{"hidden_size": 384, "positions": "rope", "init_std_up": 0.0556, "warmup_steps": 200, "decay_shape": "linear"}
Each number is 128 + 24 x the weight over its row's rms, rounded and kept within 0 to 255. Layers, rows and columns count from 0. Numbers have three digits each. The size before them is the row's rms in percent of the matrix's.

# layer 16 attention value, 384x384, rms 0.137, rows 215-231, columns 0-191
083:084160126131124128138127149159143113109111157142175098140152099142121090118145156118130127130152099111123158112147117166140133089170130153145154126091103150157134081107147118119148146155146111083149111117115131116111133163140110102106127139077154164162111144146119174135129095114141144140108099128131158127174097103146112093141161163141093085165143159097116117153105139122154156130145142143112089168084127125108109165090113120140111154105081091152146077095107122131141143134077146146125115143133136121143156140109108114117149155111100134121113167114074163140143202134161100102
088:141138092121163142117181137161112112179149116136120150143131142155157107139107110130115132137118137137111133122183138136117134129111114117150163098156107138159132135113158143139106135130111133141138133116091136157128156130100156136118120121195156139116156120091103108128140149084130101073114115137126112112116169120143118115171126092105136167091159122099117164105057152128149097133150176127186138146111158114126111139126149122125125162086142118120091141119108148093144162085108104141094145148129107117115168105112146134162140118116142091106133107061161112119163136169118151092
081:117097078161095127116124120113116130125138141130143130124129162163155113134157093163108162107120095142145142109124128143124159137103154117152127147144122146124120104113163157145158097123150127111140177122160137147176133169123112126109157153122132138125130163141109136128194141141147119112105141058130143110091148108195113113121115088147145081122098150147108121145119113113080176102147135096121117108147110167119121091144173174116132089120149128142091132142125131083130131171132114100120144121097111121142125147136126081120143149120152137133149167114153146136155154156143139116
084:119126116167097116164121196101134161134114131137126132135099146106142100141093151102154132143143132133127137075146109120161114133126123158156083119152108129138129122112152162101105126166126124125117139155112109128142065159141164099115133142126118150129124136129124122131143077138113125113095139070123121105178149139153147122095147113096150126128144127127113108124145118088158132110096103140125105135118101106114127153105131133116160112147129155083115094131104129132158140122113126148120128135079128150144103107161129113113156125151142134107137128211128109121135080159095097181
086:090159084132132153080142128155122178116143137137141124095116160126112117133122128066128152154102138163111155146100130134128112134153147119129147147160175128100119142149132085105104135134160144109100111086129134153106149182112119110154184114117154142124179100124140134127087164087115135098104113118134107107145105138137103182124103122145119149124139179134116111140090185141157084157106125106128153133099169120137116099134148116124132135127135136110129096136119108138149090179112080113117137112129088152083083179115087137110117118141141174125114150102123063138141127129162109139
089:150169109135123103121096195146109148156153121153115137114184130121102091097075093094157133141128128106133084119146125172162127116117122130174133089122087138147145089144151163106132114085163130116154114137098125145132065133154118113087114148136097068116122097107131169128147126110098160147118151071125144081124169132146141116152143158128148139109133084146122112120099120116121061126095077108122111074178154173104113083134161133088168151165108087135115170100133118132128112119113163128184104116122128106150128138087136124131129125128114146134121117122169142156119118160126137122
086:095107134094121148140086128114133127076100149134107117123135106124106112128110081113144113118151088121160135132074093174108135135094162136132183116160062091126114139145121102128120132119134146134133071113110095099133131157105140101149142130141106098146124158172136100132107128133150107125090118103111123141119119168135132136155154133114141109163134127100106089129154119097107124145136146158153102110159121123170086126112106120116113103118120144161095154135115112134101099163113088147168116130172184150115122138128126148138123124084132126114142116132154098147116136155149118143
083:146152092093142145127128094139155126084110108118138130135132151079139142151132155134158088141145139067098146133098172118123105084134115122158122149115091063112144148131143134108151147096139136084114121133151138130087124130108140129143116128159120149118152139157156151099111117069101081130173150132120137128179063100100138101137102120107061103141147114143136157131158148145132105169149126113165135179141109116105115131146098130114134097139099154154154105117135118171133102116102120130151134068135122112108102112171142078153149170130137131101122128131121104138122093108190102117
082:171149122145109150167113094171120135109111168131165114087154132120106143147162155142115094126136120108144147096147111103148139111127121143111086137125149091137123109135125113151145168138162107121143147134104120095108133160144147148068125107172107153142128108130135113125124183144109108130115099125184154117106130169118150127116118100115084112138150125169141133174116138106110139096123131117094123119120169132104139132129153118099157129129156160107131152146119130156148129105122175116179107088134115130096138126130114117124133135099145140131087139136127099105167110118110124142
087:117139087130152140137099128130161164112151150137138148098134141137116105107119112171079118126116160097094147145096101113134150141133139073117125107128110182117147124121151128090103122170149194075115117151146113130106107121142155146095094131118195092127102113163136161132103147129123085133133156118129091136144114130132097126115161155152132107112158074107155070125123118151109134160163139141141152141109110169163148132123137118141156094156151121086136119110084148099152063107083127126148142116114132144084113138164144146156168065120148101102107108101124160130127160107104149137
085:065124118144155109097125139093122152095117143122116140139126120126097107122124144138105138090144167144116091152140094092136089125150105127120168151179144101114152074098147099163118143118118135119127155122169065098155101106126127144113127128131117151089149117167123086104099160129117107154138165193090125110109143148124145125068172121159137127074137125127085133150093111121109145090077150144168127144095113117095168132147137155152121083179118127095177110158118100165180140126120128128092153185141104123151159142130153136117150104119112127108110088123149109120116099123127106082
081:119122139150124143131091121130111115118102153144139089137115076166123150120140172107123141137130133110171092128161172169108104163170131095138141104109141165138136126104169105102163137101172128136063148148152145161099168089137122138123139156117168114114098113116128119089144105081140118104120159116106094124144129133168172124098128091149077175162127117119180128140092143177193128178082091160103149120106128124158127125105151142134149136178073133092120088153098086100147107120130090180166126130140138076137087107110102104106091119149152126137133152078155149124133120142122111116
085:079078112114142130118136123118155114125165111109132155140102098138168149192108103120149119114152129129061132139099134134140142097141130131100145123127112137165169110128159111141124105136131099120133104179127120128130113105168140115081116106134111157129146115110081127117143142146117162128130111090148135126101126164118143135120154121156115148121128123140126133145137120117160107129098152133129124119141145187127126129113116195155107116125128149164157079114163112151125156132110146121159135149146146085121145138191125102148130102167120155123125132166108118127092099121107073117
088:132093162103126115124131112130147164109133122110165128128140165154165122133099101108071133059130154120158164126099150097094102111145089129135096106122154130118105122116123138130126118116132151124161105129112092112127102138133123091133118180169180116145163089148114139125152143141146170118113109118167117114173111136114132131115170147119097125143156099121123091142124173107149148162152113140145125126136120154143173112146111104125143129167154124140120158186153104110128125108135096115112119102158156115117107129168149134098111077161122137126095128147109157148104134147099146153
086:105118162139129159103099132118150151202144124114083139109135096131150129115132115148117147132058086124148162119126146120114117126135179149111131141086149094130173102153122088128135117142123079126115141104124078147074149138117167145138096147106134149103103138083103120112126085135143083136123115102134151141115105115119145137102140113158121106130127091117172136107157148128115150092140137132137134110164114141105146113123120100083125132155156130102134103094182084052144106097127144111159107131176102119154102160131102150134121119097153178152141188139072149131141097127133093090
086:086115130136136122141104164132137141085113106133110069106131140207109116144153167150135175095134126079139121108118121154122162119141126154131082149126088136112147141114085144146138077114131126158175115155144139134145116126131176157142108114159087133134123127145145132138143105082104169137096143115127133129130113095137118117119130112105140146106091096107099136085074118118134169165135130119122148096117143121068130142087104109129135105153135101132121122152144089080117137172117139109096129132156136145106103142147102155127135120094156153124131093152132133165166091144107117109
087:163140132129147169128154082092112125147113103129126114153116139147114175128098121108118138110133149133091119132142135128117122110147129120151167106144119101121156113165158116130121085114129185090167161169103133136107121146092164080147110122151116115166113167156126130162132124131145166129129162151148123164134128136123084153123157146093130132122102132138150116164151164126141120133116100090183147149138160167096145203168123135129113158109117104141168129113141159125100144120133134138130138086090121112112161164123135150130116116094129122137179139110129121083162134099184095104
# layer 16 attention output (transposed), 384x384, rms 0.241, rows 215-231, columns 0-191
084:125164151155106090149123142093119141165134133137153075144083176158172092114115127168136102143113123133156112105139125111124113121122178151138144136158133100104118124117123100137178180158109064143127100136110160139121127157133120165135106117126117159150111138139135140098091128106155141129135138104129142108144098129082164092162124173133094163116110102125106139189154117151132087126190116109131103088139121127114151112148132138145119139140097144131125125123126125168114120158109099186162182092108148121120118140115140120145171116130166140112146136125112126153105138113174105134
089:146105126113093132137121167053101159127106164137142121124111133113126183117142118093161133153120106150087130156093100126131117160142119118147139134130129122148115125161139101147142109176098137179142090152132110065118140107107147124105116136107103126136165142164140141076116134119144134140126116104117148084123151107143141166102144095142135120164134170146166096153133098159115140102132113116103123102148138115094109146130084120096136169104122156115169151151151136119136103090166111114121159138152135136112106188187116127091156121125147134093144121162115101147147117152129162102
082:165129116109130107129089164143096124158117118192089101161164175126151108069116130110132116107142108159125124130125155101113130132149144127096197093120134121108152146119087156097129122149157151113161098160146102106096132087116126135162161114120151098099117092130162162135093116133120087142150119153129100106115155146143108143094105175125137132115139108145148138153138139113178093106131123163181146105143135088154165132118120098093127119118128118144143179095125145160116164142144111138089173102129092113099134137132195111142126147102172103147151145078122125113126145130083167137
085:112087183154145096097170141177134078155118137128121098089126099104131125132143092093141132125087179120147147182137117112156152176158138117125143147083118101120137130178106130128073124115102116134136139112141109125143131111127151145077110104158076131148154119081149124145147137103151107148123161174094137164075119106201120095139145122145130097100129115123150129192198167138125120129119119139115111116164140142107141127130126111129107114105138139122126158121119125103115111173070099139114093134158148135185126163142141132132120164152166101118082119153109124158120159087118149094
083:117150109119101110118135143159108130135134119151115181115092177125143120172179096144148113084174127152114124132131123116102143160071072095168126144122126139143158164160147172147147106150067107148146140186134138163147113132133172115119109155148076131198163117102095096109151113139155119116150138129116119114109112123112155118161149129126114133123136092110107136128122088129128124128151142113155108121104153141134158127128132086143148123162156075115152135146203108128141152114189111098144174107134121090130137119130125133137152132163158132110126117124142142111143112150111171148
091:123080144134145124107124102125114111136130168179139132128172153104108126175124135139123151148145125132133151110097103146131143129110143102115129145094115140126107099079147138139102143153112105149113167141142099115141148122132109154151137041168080112100123111106112120132149149127130125164163142090192134114096100150164111148172141168124123139138127130097104119146162123087119106142129141120162141176088123114129124131107097153102100124116106140147127106111094123108123181102111131139093146192155128151133155148137106131104139135124097112107097081110150123098146101136067155120
087:111111168134118152138085145111112125161161129172148122106093134150135157127109150155125121106112145119117160117168153122104097096150128123146133099147105110077166096118117125123158111113149087173105151154136121146151149153121102137114108124132142106167131136120120119133135124088188098124132082143126123120078160126099144092151129102112137154116112163157130169094111135141145105120117110137142132136133090109140190090168154114141141145098118099149139129081149172116144118117118129100139144099111137103149166138124169111126137075116063116198115096136127133114136139105088072124
086:164125131138132101129095124130113097148167140144114094125132149119143060139177160118136125156114105130140113156113175151133180101151130162147143118157126116109149107148088138126095121121113129135129122060135149115118114118129106171124098135085111101089072108125137148114125103118120187068120162134126100142131138152118162123168141159102138167135155114115127152144098123116137126134132093140126100126110139132120118131122112091145122131135193157108099108105122150097157124121184118114148139110158124169107183119154122074160119106060114131133146156136198080102125154125109122105
083:124162164180117135140160123130106119119116120073090115142073115138181086138148138178126137136130102130150136107092134143110131112158102136110114130168077127114117134164076128105145134087107113170166130106118147128161117159149080142150138094170150093148126111155142124117132088098164147126165156101156148114086085094185139139090106146121179147080124127151136119127128157126105113175089150114153110156127122139107097128127118122160124110136134137079121074132110142137141141107130135129088148174168105117139129128143121133144117116148109126128112165133147125164093104103082090101
086:150111143115127135125124146133111126152128085088144104106100103106136176120182151140146094119097106110135128087160117089124119071171102136149170135115167101152123120133103121096134126157143085128117092103118175112131130153148133135122127123142145160113146181076138095113106146104156183113151111140149152125124136068162153183114140083128081168157104130115165101115109166138098093142122122113142142129107126139119118166145162141131165137134146153168144129131138117135061149118159106117086139134156125193098113130135167120085103183131125162141132173149149089126109137147130176079
085:133082087132158141124121190135116162127135120073093131112131140128131134133159103157149170107115139154119101057141133143132125150097158152102189118140121144125182114162145138074108142144133127129130123111150146156091144117147091101137122098120144150137140108109170101119150134126064094105150152121137156123125105121179107109131101115132135122133080125145146142114165131133119138132131128123098157137157126126127121121140109136103136162098138132142120102169100122155153101148135069129122132108123123118119125112140066124121131137140160134113149130159144107140148140154069129119
081:152095071131106110149157133144142119183097105119139154123128138112040151112093153136128138123131103135161117127116135101102167159106113144115139154111052136115149118105105151121122165111142106086163144123090092126121126130135161139157118113142118164160143166143099117158101123129125118137120115156122160127097117134121146156157186108157115118107171094105156149158133109115101150111138144113151111116106064126107148131094149113089145142141119168114166111121108128133125150102124079140118110141140118132155158153154165124133130093113100118110133113129138124130149133151194161134
086:179155145102124104151131167113119126150116145117105082121100163142138094129137083100110130165108126098122109112143146162134104157120132122101108109128140107123089132137098156119100130128141094072156146109093090102142131126110116101139204140154148126136088097121121114136162134120148118114129160127135135167096133137104115149155163097191143101109098133153098157133133118110123149100163134129109137136158126108091143098146136107109120130117137137116108107143111182123107155136083151139113138144126122128114151137147130063112097169163079137141160179142152138157149117098119139138
090:147113110138169134142130148148123111155101170136129137133140094135105134148120127108168139118109120117116099134153091108132119172127118114160112116115102112096118129185112163093162112112136133156118109149089155115064169181127154157130111178160122132132131184073152120142114099089136133140115159110139120186104096085083108152098125061121135105089102098175112158137129099122146116146127109115127102145131130123149132119110165105109123134188147125114120145146112096134133093140132133124118145174129131199113138130116155115134104148137111095105134112142157118116160065170148106077
086:097156136141161132171147143135142114150143131130163166151153123074147130131156095140171099131138147158180133082087093126080150137154129096126174128110114167113156162107126126123088142131145156152156155130065154154185137133158121134104107126105115157091157068126152128122122106147149149113129138131092124110109107142110124092165146081154128125084142138163095144091124140140093095140136136111126120091149125121122156173137093132137109107114123113125134116120123142142169130141127107118124147144103132109157141107164125124146137084078096126093115125110132111087146119131167163146
086:147105110117155141130142097116121118134132136125120118165123102149134142103098136112140110127181135135140130150120160121108122137130106148115024123149148133131120105166090119109157109125136128108146121106135135132125144127138118097113147136207112110098111140100139107136109164139101165143154143161145131154160152170151116172162143143137076100107138153100129151124187141115115154113095188116123157101106125146102115171112140097174115098125119146117116125132091168139125119111135135118135112122073093117124121142113131150101153141124109114164103114123116132111125131127134146192
085:103120138169122140121067162092139109169108121100151126136128101138148126125119151153101123124166139126104140129108135155131159097075142097116173181143154110177085137091153151133154132180144122148127157127112162132072094105131096139116087120133134148131140129146141112102144082173110114130173089177122127138105186146113135148110141129162134082145119113152108123129118103104163100184123103125141131162110125129103120127134140101147150122103152113165122079139108155119160144077108193149090101117148143148131145131145140149078117117115153125144088153120153115111102118085113134126